Weights of a small GPT-style language model, trained from scratch on English Wikipedia.
Size: width 96, 3 heads of 32 (1 for keys and values), MLP 256 SwiGLU, 8.7M parameters.
Architecture: RMSNorm before each block, no biases in attention or MLP, untied embeddings.
Training: a variant of Adam for these matrices, 137M tokens, 8332 steps.
Each number is 128 + 32 x the weight over the matrix's rms, rounded and kept within 0 to 255. Layers, rows and columns count from 0.

# layer 4 attention output (transposed), 96x96, rms 0.142, rows 3-31,34-63,66-95, columns 0-47
[[144 120 192 156 157 193 142 149 140 130 128 165 175 132 103 152 109  98 155 173  49 135 128  99 116 161 129 195 105 140 131 146 105  74 147 128 140 100 120 143 100  85 109 120 128 155  85 153]
 [ 96 111 145 108 142 156  92 105 139 119  72 155 103 158 108 150  88  96 149 122 138 124 125 157 143 120 143  72 166 128  94 159 108 163 145 136 132 118 111  81 182 159 136  53 167  91 108  93]
 [ 86 137 147 159 142 186 138 177 133 171 101 142 208 154 167 128 147 175 111 109  97 106 164 130 106 175 130 144 131 131 142 125 146  89 132 119  93 149 118 165  91 122 115 135  92 104 131 142]
 [130 102 193  69 205  62 177 114 134 218 159 122 120 178 172  80  90 124 120 130 113 183 185  88 156 152 108 141 126 149  90 112 115 111 189 120 130 194 138 138 124 141 172 132 122 122 139 197]
 [139 143 163 169 194 149 115 152 127 168  97 130 123 149 116 141  90  73 130 105  87 129  84  85 195 164 115  88 100 208 102 216 195 111 167 118 101 129 119  88 193 123 117 107 139 121 178  70]
 [ 84  94 102  85  99  85 145 148 124 168 127 133  70 101 122 142 115  91 127 115 130 128 175 157 148 148 179 150 116 145  80  77  94 134  92 109  85 133 101 158 133 111 138 190 186 163 117 168]
 [ 81 148 176 147 138 139 148 118  59 155 103 154 152 137 114 118 180 120  75 125 142 133  95 132 127 157 102  87 138 177 117 157 158  95 163 135 143 158 121  92 122 132 165 143 117 133 123  68]
 [157 144 205 166 155 160 103 105 104  80 182 158 234  92 125 154 131 119 108 168 161 178 138 126 106 152 179 103 132 100 116 117 131  44 125 151 112 176 114 102 145 110 115 133 100 149 161  99]
 [129 206 133 128 164 124  53 152  71 137  47 149 170  97 156 103 136 164 143 153 164 156 103 144  83 125 139  90  72 186 166  92 123 127 196 142 166 131 130 109 150  99 157 147 143 115 133  80]
 [167 150 179  99 119 137 149 130 141  93 134 141  56 163 176 122  99 101 162 147 128  85 129 148  94 183 108 142  87 125  77 125  35 101 147 116 189  88 162 150 182  86  89 153 120 220  81  63]
 [ 87 198 138  86 175 176 164 107 102 161 114 174 146 137 184 144 112  79 155  70 144  96 117 150 144 145 117 144 149 148  82 154 167  72 125 107  71 161 133  61 224 128 105 107 153 172 200  82]
 [162 129 203  71 140 166 134  79  97 118 136 121  75 154 209 150 120 121 179 134 174 148 115  68 136 108 119  76  96 164  88 139 105 175 196 109 187  88 100  81 182  63 147 173 126 149 148  78]
 [114  41  82 155 110  16 142 145 134 175 146 119 112 131 243  98 148 132 119 110 151 130 141 147 167 127 162 174 152 167 122 122 228 182 185 184  77 116 189 138  90 138 120 175 169 102 102 129]
 [163 125 167 125  61 133 125  68 161 146 126 102 121 153 191 111 210 134 191 221 167 119 173  47 142 164  84 167 127  62 122  94 116 111 140 145 124  22 155  95 132  59  92 174 151 141 147 157]
 [131 127 107  66 123 126 170  86 106 127  91 167 140 137 157 104 120 132 109 107 127 100 107 113 120 146 110 140 143 122  89 153 124 106 134 156  58 178 189 133 132  70 129 121 137 130 207 122]
 [129 133 166 114 141 119 140 127  87 114  87 118 143 216 212 118  94 174  56 134 100 145  95 124 166 173 139  73 190 164 127 135  98  95 179 121 101 120 161 138 138 158 104 110 136 119  94 121]
 [155 104 188 102 123 123 149 157 166 125  98  77  38 164 144 142 156 135 142 132 119  89 159  86 114 140 114 133 167 127  84 164  60 168 200 123 115 122 149  85 147 134  85 167 136 164 135  91]
 [102 147 137  73 126 142  77  60 132 120  76 134 155 142  96 197 136 135 150 126 105 154 195 137  81 154 130 107 111  11 126 102  83  81  97 174  90 103 153 135 167  93 126 157 114  60 144 176]
 [176 179 178 137 123 149 142 125 179 141  78  73 100 128 134 119 155  94 141 137  66 175  83  91  77  83  97 108 136 189 109 152  88 101 169 100 161 169  82  97 169 182 130 162 149 131 155 109]
 [151  63 169 142 124  90 106 160  74  98  94 116 128 131 144 166 152 149  90 100  71 183 141 162 113 155 116 133 108 153  96 180  82  69 111 114  59 165 156 130 117 111  73 136 136 175 135  95]
 [156 126  89 159  48 120 122 147 132  29  64 142  72  60  82 139 141 123  82 144 151 126  49 149 142 134 183 102 125 113 153 137  83 150 126 164 133 191 110  47 127  97 103 123 131 137 126  32]
 [136  97  53 157 119 135  88 121 124  73 133 158 213 116  86 146  92 127 121 155 160 127 109 146 153 167 132 118  60 110 150  86 127 134 114 143 153 127 168 121 130 128 146  69 147  98  91 128]
 [148 130 106  67 163  95 103 110 113 162 154 120 142 179 196 129 146 125 169 111 121 215 130 100 132 105 170 123 100 100 136  45 128 139 111 126  88  92 128 144 139 190 159 155 139  34  99 141]
 [157 165  84 114 134  47 158  87 162 207 102 121 136  84 186  83 152 129  61 102 174 115 124 130 132 152 108 105 164 115 210 146 141  94 150 100 139 166 204 112  89 178 105  71 108 115 165 171]
 [125 163 100  67 158  93 156  84 146 117 168 103  53 133 127 106  76 132 113  75  66  88 127 126 113 177 127 158 147  73  72 135  52  43  98 109 172  98 171 184 108 127 107 113 125 177 102 149]
 [130  98 113 111 150  65 166 130 172 102 197 144 125 169 145 132 105  77 116 109 167 103 128 135 128 168  94 128 158 131 123 144 159 162 142 197 117 149 193  60  67 147 132  67 141 153  96  98]
 [ 67 142 123 152 111 121  50 112  71 180 138 150 130 170  61 138 170 130 103 143  88 166 118  69 131  72 153 143 115 218 153 111 111 111 118  54 119  82  84  66  46 143  63 138 148 145  81 111]
 [106  63 115  88 148 124 146 160 159  47 132 137  90 187 176 113  71 105 149 111  91 102 121  74 108 118 151 113 142 140  88 133 144 178 150 146 112  71 182 188  66 130 145 141 127 183 124 168]
 [132 142 106 138 173 164 132 162 165 166 106  98 137 128 119 131  61 109 110 122 159  56 153 129 143 130  90  80 118 159 108 119 126  91 180 188 164 170  72 108 184 105 118 134 140 117 166  82]
 [205 154 112 126 107  94 164 154 124 117 138 161 132 123 138 116 154 163 121 128 107 138 145 138 100 158  38 117 122 113 102 128 161 137 139 144 105 116 128 127 100 175 140 157 150 119 169 153]
 [135 125 160 125  77 146 117 146  99 100 123 126 107 130 193 105 128  96  95 122 114 103 104 166 176 143 136 129 149  97 112 176 137 112 112 166 125 153 143  75 143 123 139  94 156 104 145 149]
 [114 159  78 190 157 122 119 116 101 107 117 170 131 163  81 126 143 165 138 143 167 112 114 148 147  99 131 195 114 139 100  93 150 113 143 178 144 182 153 117 118 160  97 103 100 122 110 101]
 [138 100 152  46 167 150 123 132 149 153  99 116 121 128 172 154 123 166 118 168  96  96 122 127 177 142 168  50 169 118 169 114  98 124 145  60 132  98 110 144 115  85 152 162  66 139 158  95]
 [194 106 161 106 158  77 120 128  54 118 174 146 163 147  97 103 147 162 148 145 109 122  91 138 122 185  89  85 154 110 228 133 116 133 168 160 112 182 134 103 144  62 185 118 137 160 129 100]
 [163 119 179 116  79 122 116 113 192 151  82  96 122 135 140 118  87  41 149 140 113 159  85  97  97 192 190 108 123 142  88 119 118 131 191  80 101  93 163  90 175  83 118 165 113 113 108  86]
 [103 190 127 136 150 177 118 136  87 138 136 191  99 126 151 177 154 133 151  98 147 140 110 136  81 139 101  92  64 166  95 171 151 141 130 120  75 129 119 164  89 103 134 206 125 130 144 151]
 [146 112 160 130 131 109  88 180  85 103 141 151 128 128  92 169 106 137 162 244 140 166 137 128 131 137 163  68 136 101 184 139 132 114 171 150 145 138  88 104 166  97 134  79 126 109 147  75]
 [115 125 160 142 132  73 103 105 149 172 142 146 106  99 118 130 137 140 115 124 130 128 168 102 143 167 149 105 133  70 173 122 152 150  85 134  91  97 185 167 145 147  86 165 121 169 152 122]
 [ 62 121 152 196 142 142  99 155 124 180 152  71 106  89 175 114 104 138 145 152 137 138 132 128 172  68 158 129 108 129 132 102 116 119 108 124 165 127 144 204 124  87 110  88  85 131  78 151]
 [109  69 150 195  89 171 141 148 111 154 135 154 100 139 135 141 101  91  92  97 133 112 106 169 106 187 120 173 101 131  84 149 130 117  83  96 138 125 147 169 159 113  98 130  52 169 130 106]
 [172 126 113  45 101 190 182  63 102 137 143 134 133 138  97 137 139 128 121  99 181 148 125 139 150 152 137 168 168 101 141  63 157 156 137  98 146 122 158 115  76 124 170 119 116 179 154  97]
 [101  97 112 185 124  72 139 123 110 143 129 111 133 149 134  81  88 124  93 125 159 129 107 110 100 114 131  97 118 178  92 143 155 122 146 138 123 135 149 156 132 148  98  56 145 153  77 143]
 [156 112 123 151  82  99 144 185 146 118 154 138 179 140 120 122 158 118 148 126 159 122 115 115 115 124 125  87 127 193 166 162 211 208 171 174 114 147 113  99 120  90 127 162 177  84  90 124]
 [114 116 138 102 142 124 161  93 167 165 127 127 132  92 115 130 135  95 122 150 172 101 118 123 143 144 142 115 148 128 107 141 116 139 143  98 139 146 147 104 154 136 120 124 153 140 194 109]
 [142 117 158  79 106 148 124 136 114 121  86  92 127 112 199 123 131  94 154 185 111 112  91 145 135 129 138 142 102 148  86 136 136 146 198 119 174  98 129  75 172 125 107  60 193 138 208 116]
 [113 159 125 139  87 143 135 120 125 131 168 179 138 140 134 140 150 125 128 200 129 142 149 143 218 173 107 102 161 125 152 125 167 134 123 162 102 128 162 137 158  74 101 148 150 120 195  72]
 [126 155 187 160 109 187 109 150 131 150 130 131 129 119  99  69 101 109 146 122 100 132 115 173  99 194 127 160 117 133 104 164 172 133 160 180 131 122 146 128 144  94 130 149 114 134 159  85]
 [107 142 185  71 179 160 126 119 109 112  95 110  88  79 112 130 107 144 118  62 103 148  86 104  95 122 159 148 108  69  61 123 149 102  92 110 175 154 145 109 144 176 130 126 117  94 118 150]
 [116 164  89 182 100 183 129 163 101 107 140  97 125 104  95 126 135 163 167 109  98 129 129  57 130 113  76 159 128  78 186 134 182 113  86 133 147 104 157 198 113 104 152  95 151 105 135 137]
 [138 146 177 106 177  98 118 159 114 159  87  99  47 103 159 115  97 164 174 118  59 123 121 150 138 143 150  78 116 121 109 185 131 130 122  86 131  97 173 168 172 138 138 149 178  83 117 136]
 [146  67 138 160 101 125 125 144  94 145  91 150  96  93 169 120 127 129 107 152  91 140  95 141  86 184 116 109 124 104 116 144 108 104 134 116 111 156 111 101 142 133 172 131 147 131 125  80]
 [152  49  98 145  88  52 157 126  97 110  93 113 130 125 133 114 142 125  96 144 143  99 101 111 117 137 199 179 130 190 106 121  42 107 111 115 128  95 147  40 135 136 132  86 113 130  84 123]
 [119 130 151 102 198 127 132 165 116 154 144 142 137 111 164 149  97 151 103 119 143 130  93 128  86 113 142 105 120  92 191 111 151 111 102  86 118 132 167 144 105 128 111 141 109 104 118  96]
 [122 147  95 124 137 145 134  86 150 117 158 157 163 148 176  90 159 112 128 133 125 152 152 133  99 175 102 152 145 101 120  82  80  92 107 152  72 134  76 188 126 110 110 100 111 138 123  96]
 [116 134  96 110 133 106 118  85 131 110 171 171  95 143  91 113 141 107 104 112  58 123 151 115 139 191  84 116 118  40 129 153 104  94  61  79 116 146 158 117 181 145 117 151  81 157 117 141]
 [157 121 182 136  81 116 177 146 124  86 159 185 231 151  79 122 154 116 137  92 144 125 156 149  84 184  65 136 136 138  98 163 176 130 162 194 120 177 126  58 132 129 131 156 117 138 144  71]
 [ 85 208  82 175 156 120 149 164 116 101 191 172 143 130 122 132  90 132 130 166 146 154 159 155 125 137 115 144 161 141 152 107 145 139 102 142  90 120 179 117 122  95 120 166 169 122 191 106]
 [170 150 151  63  44 160 153 140 175  96 153 160 154 172 114 106  99 107 147 112 112 160  78 140 124 113 109  54 180 149 142 168 184 142 229  99 136 130 131  95 107 101 168 145 120  69 186 126]
 [108 106 149  96 149 131  91 123 154 139  82 106 144 154 155 108  95  81  82 166 127 125 170  74 136 149 138  87  98 112  90 104  87 109 139 133 129 124 135 158 177  96 100 147 108 197 102 127]
 [140 110 158 132  92 118 154 104  87 108 136  82 139 118 113 107 185 130 117 136 138 142 170 154 162 167 178 111 141  83 117 110 117 116 134 140  83 140  85 119 123 106 125 103 157  90  79  44]
 [102 140 105 142 120 110 102 103 108 166 144 132 176 101 105 105 168 144 129 122  97 144  54  44 120 131  89  94 142 133 132 162 207  90 121 108 132 143 194 101 126 164 133 101 140 116 163 118]
 [125 110 153 126 137 169 152 105 167  78  88 184 113 141 151 135 151  98 166 124 132  80 129 101  85 142  97 144 176 135 117  87  60 122 117 118  76 130 138 125 104 129 110 157 150 130 137 111]
 [144 133 123  64 126 135 149 107 111 216  71 126 146 129  51 174 143 199 122 104 100 155 156 119 103 165 129  73 149 140 142 181 117 149 113 140 159  73 125  80 109 129 129 129 111  82 146  93]
 [139 158  93 157 181  77  86 135 116 123  69 137 161 145 188 109 149 115 168 110 104 107 141 155 165  93 171 108 112  86  67 116 129  64 119 132 122 147 107 112 144 122 156 151  82 134  99 134]
 [134 138 136 192 171  84  98 150 131 147 174  78 135 110 194 113  79  57 156 128 121 190 147 151 120 146 141 176  85 169  97 142 198 127 140  95 138 132 130  98 218 110 116 111  85  82 135  75]
 [ 52 144 128  98 143  17 131  91 139 130  97 166  86 112 177  93 157 105  85 171 108 175  98 141 157 139 194  95 107 107  68 143 124 102 113 142 155  82 111 124 171 160 127 107 131 196 179 181]
 [143 125  75 183 159 133  84 138  88 160 154 119 103 125 135 131  92 145 110 130 138 168 143 124 143 112 117 134 127 135 133 141 148 131 130 169 169 155 118 121 144 206 186 165 124 100 124  88]
 [116 133 144 104 104 140 147 122 112 177 162 135 148 132 100 166 109 141 139  99  95 162 134 138 122 100 121  97 115 121 136 122 157  99 121  51  88 110 114  80 152 182 136 126 133  96 143  97]
 [ 86 139 131 195 133 142 115 118  64 174 214 165 116  79  94  99  71 153 119 116 151 131 101 115 114  99 141  93  44 128 127 146 190 117 123 137 158 138 137 132 139 155 153 126  59 108 143 128]
 [116 100 171  83  64 121 138  99  63 179 100 179 115 144 135 115  83 112 131 149 119 127 100 163  57 162 148  97 131 158 158 136 166 144 129 114 144 152 111 207 132 150 145 122  78 171 155 159]
 [135 144 140 131 135 138 175  99  60 107 120 137 186 112 142 149 156 132 181 109 134 144 139 125 151 122 165 128 148 137  92  82 107 120 130 140 101  77 121  83 104 103 118 108 102 154 165 152]
 [123 114 126 189 163 183 129 161  36 133 114 136  98 106 158 136  88 123 141 102 169 105 191 156 116  90  98 130  94  89  92 138 132  85 127 145 124 135 132 161  95 179 125 169 151 137 116 151]
 [ 78 113  68 143  80 117 118 149 120 125 156 148 110 121 109 118 134 101  82  53  92 159 134 138 153  99 191 132 111 139  98 154 166 164 133 143 100 137 113  97 143 139 121 165 106  94  73 133]
 [209 103 119  64 136 156 179 119 108  95 109  99 114 178 148 143 121 135 179 115 105 178 169  96 108 134  86 140 147  88 137 130  93 135 133  77 100 101 121 129  72 105 120 128 181 113 163 154]
 [122 151 112 152 129 165 159 137  45 112 126 161 125  62 115 103 141 118 135  88 151 143 137 130 159 126 168 202 141 121 105 186  76 131  90 113 159  94 206  78 121 198 189 103 125 176 220 138]
 [ 72 143  97 144 105 143 130  98  76 172 153 176 112 119  99 118 129 114 128  89  95 152 107 131 129 158 176 114 124 117  81 174 121 171 119 108 107  82 167  32  97 154 141 110 106 116 160 108]
 [154 142 115 112 108 154 130 138 130 164 109 139 107 155 149  87  89  78 102 112 128  88 112 161 111 126 129 133 193 105 131 114 117 185 144 132 103 144 148 163 153 132 176  99  97 209 147 167]
 [136 146 116 110 135 118 124 128 120 137 181 154 162 128 114 117 116 119 129 119  56 152 111 117  98 161 127 177 145 116 148 109 105  81 117 122  80 133 148 153 184  90 164 158 123 146 145  83]
 [181 152 194 194 103 140 119 164  86 149 160 121 154 125  92 124 110 139 129 123 130 138 134 122 138 111 115  66 146 114 157 176 135 159 147 145 108 140 134 126  42 125 152 132  81 117 139 219]
 [ 88 162 110 130  70  79  91 126 126 147 168 111 129 146  99 133 117 153 151 138  90 190  97 179 165 121 133  99  65 107 122 205 172 131 174 152 201 129  93  77 145  96 161  72 152 142 120 139]
 [148 103 107 143 145 103 122 155 154  96 106 147  74  86 157 107 131 121 127 130 142 182 106 144 181 154 233 139 134 118 145 141 119 125 105 120 140 165 103 151 163 141 154  89 130 172 153 102]
 [113 131  61 128 170 173 158 132 164 116 111 167 153  96 162  92 140  89 134 130 131 148 107 130 121 107 160 198  96 181 158  74 135  76  69  39 150 130 132  70 156 151 109 123 141  96 129  65]
 [123  92 120  93 139  62 133 133  80  99 145 129 133 141 128 132 110 145  95 112  67 135 131 164 120 165 107 161  96  64 110 129 134 115 127  71  91 147 147 136 104 133 120 100 157  86  78  90]
 [117 128 112 108 160 139  75 128 161 147 108  63 101 133 142 116 141  88 163 168 147  82 103 162 161 127 134 155 118 143 116  78  87 157 121 103 115 110 139 139  74  67  88 140  91 143 141 173]
 [ 88 167 127 171 108 117 101  91 125 128 139 138  98  96  95 116  86 140 102 116  78 107 144 176 113 178 163 119 124 133 105 162  85  69 117 135 139 152 117 168 199  96 137 175  67 149 110  88]
 [171 112 108  82  78  99 141 101 164  90 132 135 173 182 137 140 170  95 157  86 106 126  79 156 101 144 121 119 118 149  73 167 145 165 140 142 132 169 117  76 116 100 152 118 122 178 127 101]
 [ 90 155 111 110 172 148 122  86 122 143 161 130  99 135 138 149 108 106 159 147 142 167 129  40  93 164  74 118  79 179  89  59 194 118 184  97 123 115 154  88 127 151  96 127 183  96 129 167]
 [123 159 133 198 113 139 139  63 100 148 139 112 158 112  87 149 137 122 136  99 100 119 132 134 107 121 100 122 144 129  85 197 107 162 149 151 153 136 132  57 116 112 138 140 142 157 130 145]
 [106 157 126 173 154 163 128 147 146 193 101 159 104  57 110 133 131  87  79 139 176 120 119 160  90 197 149  88 107 184 126 149  64  84 106 182 105 113 159 121 153 147 132 116 133 158 131 100]]
# layer 4 attention value, 32x96, rms 0.134, rows 3-31, columns 0-47
[[137 102  96 110 117 191 153 134 130  74 125 196 101 112 137  96 166 134 128 113 187 133 138 126 171 152 134 129 127 123 139 129 130 113 151 152 100 170 157 159 153 109 137 113 121  85 125 146]
 [134 131 144 151 104  68 121 160 135 161 117  87 191 172 156 100 134 134 134 128 121 169 120 102 177 186 119 137 136 128 136 134 124  91 131 110 125 129 102 107 145 119  76  87  75  88 124 113]
 [122 120 148  72 187 111 102 162 137  72 164 138  56 158 112  95 135  86 117 114 105 105 119  97 149 109 138 152 181 123  98 120 140 130  94 156 126  79 101 154 138  78 138 159 116 174 159 150]
 [134 140 185 126  86 159 150 180 138 120 141 173 197 131 148 163 131 107  87 114 150 132 136 164  98 103  75 126 102  98 160 170 114  58 128 101 166 139 132 163 144 126 104 147 129 101 109 132]
 [ 95 193 135  76  81 125 126  95 122 133 181 151  98 107 115 150 155 135 161 140 113 116  93 110 135 141 137  98 126 116 195 123 119 127 161 217 134 149 102  73  90 140 178 162 147 156  95 153]
 [166  75 168 128  64 145 104 117 168 108 124  96 206 113  78 154 140 114 146 155  69  96 123 200 154  39  97 110 160 114 127 105 119 165 111 104 158 176 144 121 117  75 132 100 150  80  88 169]
 [123 179 170 136 102 139 157 141  94 112 122 125 109 129 162 111 106 134  99 126  88 203 142  92 128 138 106 141 125 123 162 185  94 157 142 161 133 101  53 130 142  80 138  76 110 131 133 126]
 [ 73 103 119 167  91 180 141 114 108  56 135 132 153 124 182 124 132 102  91 140 147 109 102 146  96 154 193 142 156 125 172 106 113 132  99 167 179 154 148 175  92  92 176 127 146 164 134 146]
 [219  88 175  65 156 134 195  60 105  88 128 118  85  83 157 108 143 108 124 141 182 165 137 137 124 113 119 157 147 124 174 140 134 165 130 160 108 109 108  98  89 125 153 117 197 118 149 103]
 [190  76 130 149  93 186  63 132 107  67 149 102 103  73 180 135  89 124 146 142 135 122 162 125 144 151 123 120 111 145  87 105 124 180 150  88 125 100 165  90 148  97 124  69 125  40 118 124]
 [133 160 173 143  99 138  76 144 178 124 172 100 165 114 153 139  91 176 120 138 106 120 157 145 110 155 120 159 108 153 147 159 105 108 147 134 121 185 116 170 144  51 184 154  90 160 128  84]
 [106 149 194 127  64 135 133  93 169 105  89 161 169 138 132 142 118 144 117 160 125 188 142 161  86 188 119 127 137 160 133 132 134 124 167 154 123 145 103 108  94 136  90  77  69 118 100 100]
 [150 113 131 114 179 135  88 143 144 143 123 116  93 107 137 171  87 127 120 150  96 140 133 103 163  94  37  83 118 123 151  78 130 133 131 121 151 123  94 151 114 144 149 138 202 175 127 145]
 [112 171  99 198 148 131 135 104 128 151 120 162 122 176  98 117  87 126 144 166 132 127 159 192 123 173  81 152 138 180  78 148 117 166 126 170 136 103  79 186 129 141 152 118  85 105 131 110]
 [108 135 137 135 114  89 150 144 120 135 157 164 175 140 111 152 131 177 108 141 149 106 115 133 131 134  75 197 120  88 109 159 115 111 191 124  95 113  99 230 127 147 147 125 128 131 103  80]
 [119 122 151  93 155  70 145 133 111  74 176 129 112 111 132  88 201 128 145 128 100 117  89  59 128  98  71 134 129 110 180 127 115 133 130 142 137 162 126 162 107 145 161 142 103 160 151 142]
 [154  96  63 158 122  50  90 186  83 103 141 134 169  70 119  64 131 135 123 149 132 137 138 123 120 139 136 177 115 132 117 117 123 120 115 113 148 140  87 103 125 167  77 120 170  89 118 113]
 [144 103 118 180 104 109 186 140 123 124  95 142 130 202 131 123 154 125 122 127 131 111 159 142 150 101 172 173  85 166  98  75 136 154  97 145 183 102 105 151 102 144 100 131 131  72 141 135]
 [117 132 149 133 104 166 147  97 167 145 133 105 174  80 163 116 160 133 135 143 255 133 144 103  80 149 110 131  95 109 120 108 102 128 116 109 131 202  88 124 122  58 104 147  84  82 158 151]
 [161 156 112 168 170 155 167  94  50 123 150 145 115  95  69 119 184 116 135 152 184 103 102 159  86 132 141 166 129 115 166  71 138 164 145 144 168 130 157 145 102 115  52 121 132 117 140 146]
 [ 93  97 130 160 116 127 100 110  86 119 144 104  93 127 114 114 188 140 103 141 146 118  71 130  69 136 121 126 129 143 107 133 105 140 144  93  79 200  92 126 147  91 185 135  94  77 109 104]
 [ 84 121 116 124 123 149  90 102 122 134 139 172  53 174 176 164 123 108 127 103 102 108 125 150 118 140  75 105 162  99 117 144 118 137 109 134 111 152 172 133 141 208 157 132 147 175 125  43]
 [109 109 162 145 173 182 137  86 172 139  91 119 160 150 136 124 118  88 143 117 107  89 155 111 101 127 118 127 132 131  92 111 145  32  90 139 118 135 128 109 100 152 136 112 155 205 128 181]
 [188 142 132 142 158  70 116  85  83 136  96 115 149 133 154 136 144 126 161  73 136 111  79 117 108  97 132 147 142 108 148 181 114 121 106 114 154  40 144  74 136 174 147 233 102  83 115 113]
 [169  93 135 118 158 141 179 145  46  82 149 102 187 116 119 146 114 129 105 131  93 120 104 100 125 127 135 165 110 117  98 116 138 241 136 128 166 176 138 119 126 127 165 143  87  45 128 143]
 [141  51 122 239 111 159 104 140 115 164 136 148  98  39 176  63 140 139  93 125 146 135 130 117 148 110 137  91 102 132 150  94  93  67 151 102 146 130 169 152 168 167 102 169 152  87 112  84]
 [166 137 156 111 188 102 148 108 122 116 126 162 132  94 125  60 128 111 166 102  60 143 134 151 130 107 195  96 134 103 165 155 106 142 139 146  80 137 112  81  43 129 159  46 106 167 115 159]
 [114 127 134 138 142 136 147 198 121 154 222 186 130 135 139 109 105 139 144 110 118 139 148 116 108 103 115 125 107 124 126  96 149  20 166  89 110 143  98 227 117 124  78 118 133 105 123 170]
 [151 142 136  63  87  79 114 117  93  51 128 107 115 151 111  73 160 161 107 168  70 115 104 107 158  91 108 120 186  96 157 140 166 162 136 174 130 115 116  92 115 127 140 158  86 111 132 103]]
# layer 4 MLP gate, 256x96, rms 0.156, rows 0-6, columns 0-47
[[ 81 137 102 120 100 156  82 133 142 109 166 105 139  48 117 136 120 134 147 121 138  85 146 137 125 116 146 158 171 137 131 118 145 174 144 136  80 124 148 194 138 145 123 134 171  94 115 187]
 [204 170 132 123 128 139 127 119 156 132 129 124 201 145 138 118 162 120  72 126 102  65 111 112 113 143 109 148 158 136 171 148 141 184  95 156 102 162 126 121 110 143  68 124  95 136 102 135]
 [172 102 157 168  94 169 125 134 170 126 159  26 180 135 166 109 182  98 118 102 144 151 117 160 144 136 106 125 111 205 117 199 133 239 174 157 173 151 141 111  90 124 169  63  79 159  86 155]
 [ 97 167 165 135 171 108 136  78 120 156 172 136 160  82 152 150 136  99 122 109 136 132 109 126 131 170 163 141  87 145  84 171 128  85 162 120 146  76 117 130 118 144 140 116 112 158 123 133]
 [145 157 165 150 158 140  72 148 106 128 198 110 146  91 147 113  87 137 101 161  98 128 140 126 183  86 129 114 142 115 141 127 153 130 146 113 146  95 159 108 128 173 102 178 132 128 143 136]
 [157 156 125 121  73 140 143 104 109  71 116  62 144 135 118 109 141  67  76 129  98 172 136 138 139 108 139 128 138 118 129 120  98 141 114 143 136 116 139 144 124 131 120  84 146 171  76 167]
 [ 79 148 185 107 164 104  92  80 137 147 138 169 133 165 134 125 119 101 123 113 111 135 124 137 132 155 119 139 164 142 134 115 114 166 136 169  96 129 185 154 117 117 105 127  97 139 116 115]]
# layer 4 MLP up, 256x96, rms 0.12, rows 0-6, columns 0-47
[[139 124  88 217  93 103 134 127 185  80 122  93  85 114 157 103 171 134  98  57 107 145 101 171  21  97 134 114 115 116 158  74 135 152  86 126 157  82 133 139  99 175 179  54  90 120 127 108]
 [176 158 131  93 185 146 149 109 130 178  88 176 149 159 134 153 103  87 106 139 165  51 112 138  73 202  98 140 114 158 104 164 127 151 134 105 103 128 140 123 139 163  94  87 157 116 154  95]
 [155 141 122  16 119 166 166 154 127  56 191 167 165 206  67  61  88 148 132  99  66 146 187  46  59 161  44 162 150 112 164 191 119 108 124  84 154 198 169 203 175 102 136 148 154 163 100 129]
 [101 111 110  96 127 135 109 142 124 177 123 173 159  99 141 118  89 135  99 108 145 108 128 137  80 156  92 117 120 144 127 115 115 206 185  82 135 138 169 141 105 110 161 192 118 132 110 146]
 [102 128 122 170 178 105 127 107 141 128 139 110 138 101 142 148 105 116  79 139 126  95 159  67 144 135 140 114 141 135 116 110  88  81 110 131 105 156 111 132 143 151 135 154 116 132 145 117]
 [ 96 175 113 106 124 181 141 138 158 111 137 193 128 155  98 109 141 143 161 138 141  78 190 157 141 189  73 194 173  52 117 107 163  92  72 139 181 147 157 109  25 146 130  99 151 130 121 162]
 [170 117 115  92 122  71 123 151 176 173 121  93  78  70 196  89   1 115 134 153 173 137  76 176 109 119 103  93 103 114 123  86 134 146 118 202 182  84 145 138 146 200 133 122  62 111 124 101]]
# layer 4 MLP down (transposed), 256x96, rms 0.118, rows 0-5, columns 0-47
[[169 120  89 161 121  76 185  70 126 119 129 130 149 163 112 117 151 110 127 115 108 150  93 178 157 127 152 132 147 207 112  87 138 161 103 149 151  71 114 103  59 182 204  67  83 131 103 168]
 [139 140  96 146 109 108 140  93 142 176 139 111 111 189 146 119  52 202 128 201  84 119 101 118 155 155 138 141 172 138 134 134 202 112 110 115 111 129  99  79 161 130  87 105 133 134 120  87]
 [173 139  59  64 103 116 132 169 125 123  86 192 157 143  68 146 152  78 100 114 157 155 156 125 110 131  43 174 132   0 174 184 159  62  64 101 167 170 185 183 112 113  90 185 147 209  19  71]
 [135 153 154 119 119 137 145  97 141 154  90 141 148 121 156 130 101 105 105 145 167  97 104 150 114 115 139 136  81 154 125 135 140 190 107 103 144 106 185  74 101  86 131 155  94 108  64 192]
 [104 137 152 155 113 112 120 112  62 128 174 124 104 170  99 115 126  99 141 136 132 127 114 160 169 126 198 111 183 130  80 149 156 134 132 138 131 134 127 103 144 112  86 156 101 108  98 139]
 [141  94 120 139 112 125 119 118 140 145 182 165 186 158  79 163 186  93 121 133 181 111  66  38 118  83 114 109 119 150 120 143   4 123 207  99 125 134  83 164 163 122 138 153 114 162 190 121]]